From a checkpoint of a small transformer trained on Wikipedia.
Size: 6 heads of 32 (3 for keys and values), MLP 768 ReLU, 3.64M parameters.
Architecture: RMSNorm before each block, rotary positions, biases on query, key and value, tied embeddings.
Training: a variant of SOAP for these matrices, 4422 steps.
Each number is 500 + 40 x the weight over the matrix's rms, rounded and kept within 0 to 999. Layers, rows and columns count from 0. Numbers have three digits each.

# down: layer 5 MLP down (transposed), 768x192, rms 0.22, rows 742-755, columns 96-191
# up: layer 5 MLP up, 768x192, rms 0.217, rows 743-756, columns 96-191
down742:510518502515471544528478485545538532521474491514485477494552489515557502514440485554464490512547548495431379450497506440534492520543513510479459501492491522474526520512498548421410511503529511535469551468545537532452500472462513519480483491467548517513470581468481490423427508542443495493
up743:575493477559465522426561446469509474565475447515503497495514477419482553423421483558536520428554474505453546557515559429508467533479492531415520458473496525507490477452468512613499463537498548556457509468455494585440442486538467469515518560549546488526439533518467481507538418470650525476
down743:472540469522561559482501457513450462459518528487489479490522521382414527504470494551434461544482480484508537521500555528483475491559504514474508552469576562469507474489504524488493548470511509490472515446534467477494441552488534567556453415460473514433502611546495482532496532360415579463
up744:504531464501521528527566518528463553484558467532448518529568515525498492493546537556499487545419412461432545530524543473498501449537495505479541511488536576525433453548453481580413434526481522467504533510544484502525483481524507525494531457495544464516545544471492530529502494498542540447
down744:470572459510494540502453476607450497488522512551507480457540467466487481509548475507479501556499416449565469517508480509438405480563475548467552466511543532486485460551541489513476533467575430465503454566445533429510499538483525487492505553489519525476450478509512514517433483517527532517
up745:487505466552482545549470501497436493566450489495460513516547494546492503559492536549497502558509477488506517512531515447456480584543441528517522535438572479547451433488523450493555514523491544473437483565461554543449532476561552470463475558510571409539530532437476411531502424511572566524
down745:485466553440541513523536516507461490454517503505511537549509510514570466516470459447489467482523499597531509529460506437564610483497493530507477503540480531508500584416437460586506512439475573469467445530497502472459496417463508478466533507526530515526439519453533556474583474483496550502
up746:524506469432471495506477472441470483441403440470453529412465545493471462458497492512501567507538498609511550467466502485551454580470517494579522498544459493466544458433512499506488492543423509521535521551418571473479488491489476606525512497508483397454508532466532480501572469529407513508
down746:545473460580542471468453495509491552536481431517469569456483520514531453467523523519524560518538482520491545455520495461522508491495536457452462501516578489518447464564523517544468481591535488470460456508487410552492501473482514511512486405535498511535529474482473502499499477450455498500
up747:482496490530519424548521451445483453471517522540488551544539512533523532413518455594637455491492561568551483554550486443482518473491476494569477491548472531539483459546533490455445525551504503524469465450484483460555482494462533516465481486511492488484540529492479549417487518493509538451
down747:513495510521481464480464545546444506547523497424484516545587473517527508568581466464493473486521469454533514543556464439480488498535522544486455511582493421439530479474459411567503545561530484591495477515569433457555544456526502527472492571491509488456472429537515488465483526500465527456
up748:523502504457543525503469533539517510559528480519486534463462531515424556435514473510450488455503500531427539555493571529459444490459499504448403518602582495490464575479484472440498502500494492442542494481484494552566389444530485530465516554481546469478575596521503566436555453510482451476
down748:503490451501478466500545545447451481554451476493444588580472591564564464524514477492441517482501547451547468582514551534506489432534513503484531511445541554501502473502445448492476504502484518543509533483490570507511441473443475479472520519553513482490504491533453522447597552493493500464
up749:518515558459619440548522538522461556403529449608505458486498504534522502489491471500489537443461468542475572479581453478478500505463536444501465509507468505541454491545498463487473447486499501563454498561604481515530535492518495566496471454479452469551547562534540484526528540506523531527
down749:492531560535473480531493495496549545456526529464448440478575524491496495477562509551514453447539487529470521573519505477580465441440520507504380563503449573585487537450602563498501490498477491455482519503491517549496552509575509473490517505490530556494536506524486441540516473522490596534
up750:548456473532543492465492500526495555517465507428504487486504566387362476523463500537537462545452562499503484513560557568411516501485468492508508564505476457442425515542524528556422483505577523545471522457480526515448541485453541449457560414483535485542509453517541484470471537480441535494
down750:533577474483431444466495559519427530505483477446593495406478482430482565494505500484518496541496458480540508532505403500513503586482472484540469496456499484456442459433535580493523481485483480535462515511528478498458527527529490496548502512448459438449421586506467439447488594428507549461
up751:459439528544533494530541509510484556412535495539554448523493496517480594511546575435519545486502546540480483524443493497431508466465541477514512530453518475475489503479517560489497512481446530479443559543488475605493526406516432412408461501545508585489505477518514461497532448486500460471
down751:529521502473553477547516538537581517496473462455500498491565469506440437523462484524497533444509511472546490521476482438536527579508506513441471489455542535498590533515470530512446458484511445593444558635467477592477427492518550476465456439571542473549480534590506461506566537472543573500
up752:435509491588490520488517461514479594442537502513438534547528499489437528433480482472555452525538548471465506452482612514502496446540494550509432515617537517543488472570544558475472503577525529444481466504517434538526519525493454450499544475480475501498471451452520479526489533508540526488
down752:468573451568557433509533492470480542541501461500452472515496531479484528565545481460475459560554432519569502477483478495444503549391484534619497495486486513552490528501468418475449449518552451463465487475419495530622503437506552479467498505449491513520545541522506396494498508501511554499
up753:490482430479473547493565476514459465565510484516500507476497508506475533484539490477570482528499520502509470486520517587529561566472449502470523529568506535507470500556485565490522499493537430485586563481479484484516560459564514479511500520499577469502482502477549550490511416496437504536
down753:489451454480472531518457430492464411464515499468460546540430396507480556488458550542492518609462530471465501566471609542497552475474562575505483460543501511489551540499558554462485431447557482455504562480508458499440517535529562502518389469504502511415452473468460501438430502430493605424
up754:550471492493535482529506496474479535529566568502497454532524535548454494560478466513485446497515516456480553512500395461488516481483512398557438491470538491552473519502529528533508462509480489592561530482496524460520576564484571396451555490489500465544427529548561559450476480506396453513
down754:532512486483524422451482452550482479531486465494534550462527514523518491502529462467487477431549482475543449551400485513480527447476543441449489555482561506555548474470524485539545511452573491454492459500482484550540538517457555468444446518475483551488471497520435442528458519557491514591
up755:547550484506490511443532466508539515491543495490503477448519448551498457493579506476563499447510477481504577531466539453557523474448493562536487476508437477482431513492492494477592528561484492557533489472456503543493449511462484536582474517540541441568465493561562465483550504419481507492
down755:529527468529517530507447560491450511521528482481471466577543448474501455543544537469498544496497506477485535601568490539505497562492534541465492493554464460483500429505527434420449515531449544444523453480469441382488539456575568561491531520420577447510526475489477429535503548502506451512
up756:425512438499487495470513508496526473539521443536562490547525552496546496554541455576495471536586563444505519560487545458542530560593492453508527513433472489536494429509493472487496465474559499489542486538502511485476476461522500503496547490482436560504474506537510473458504508573536445507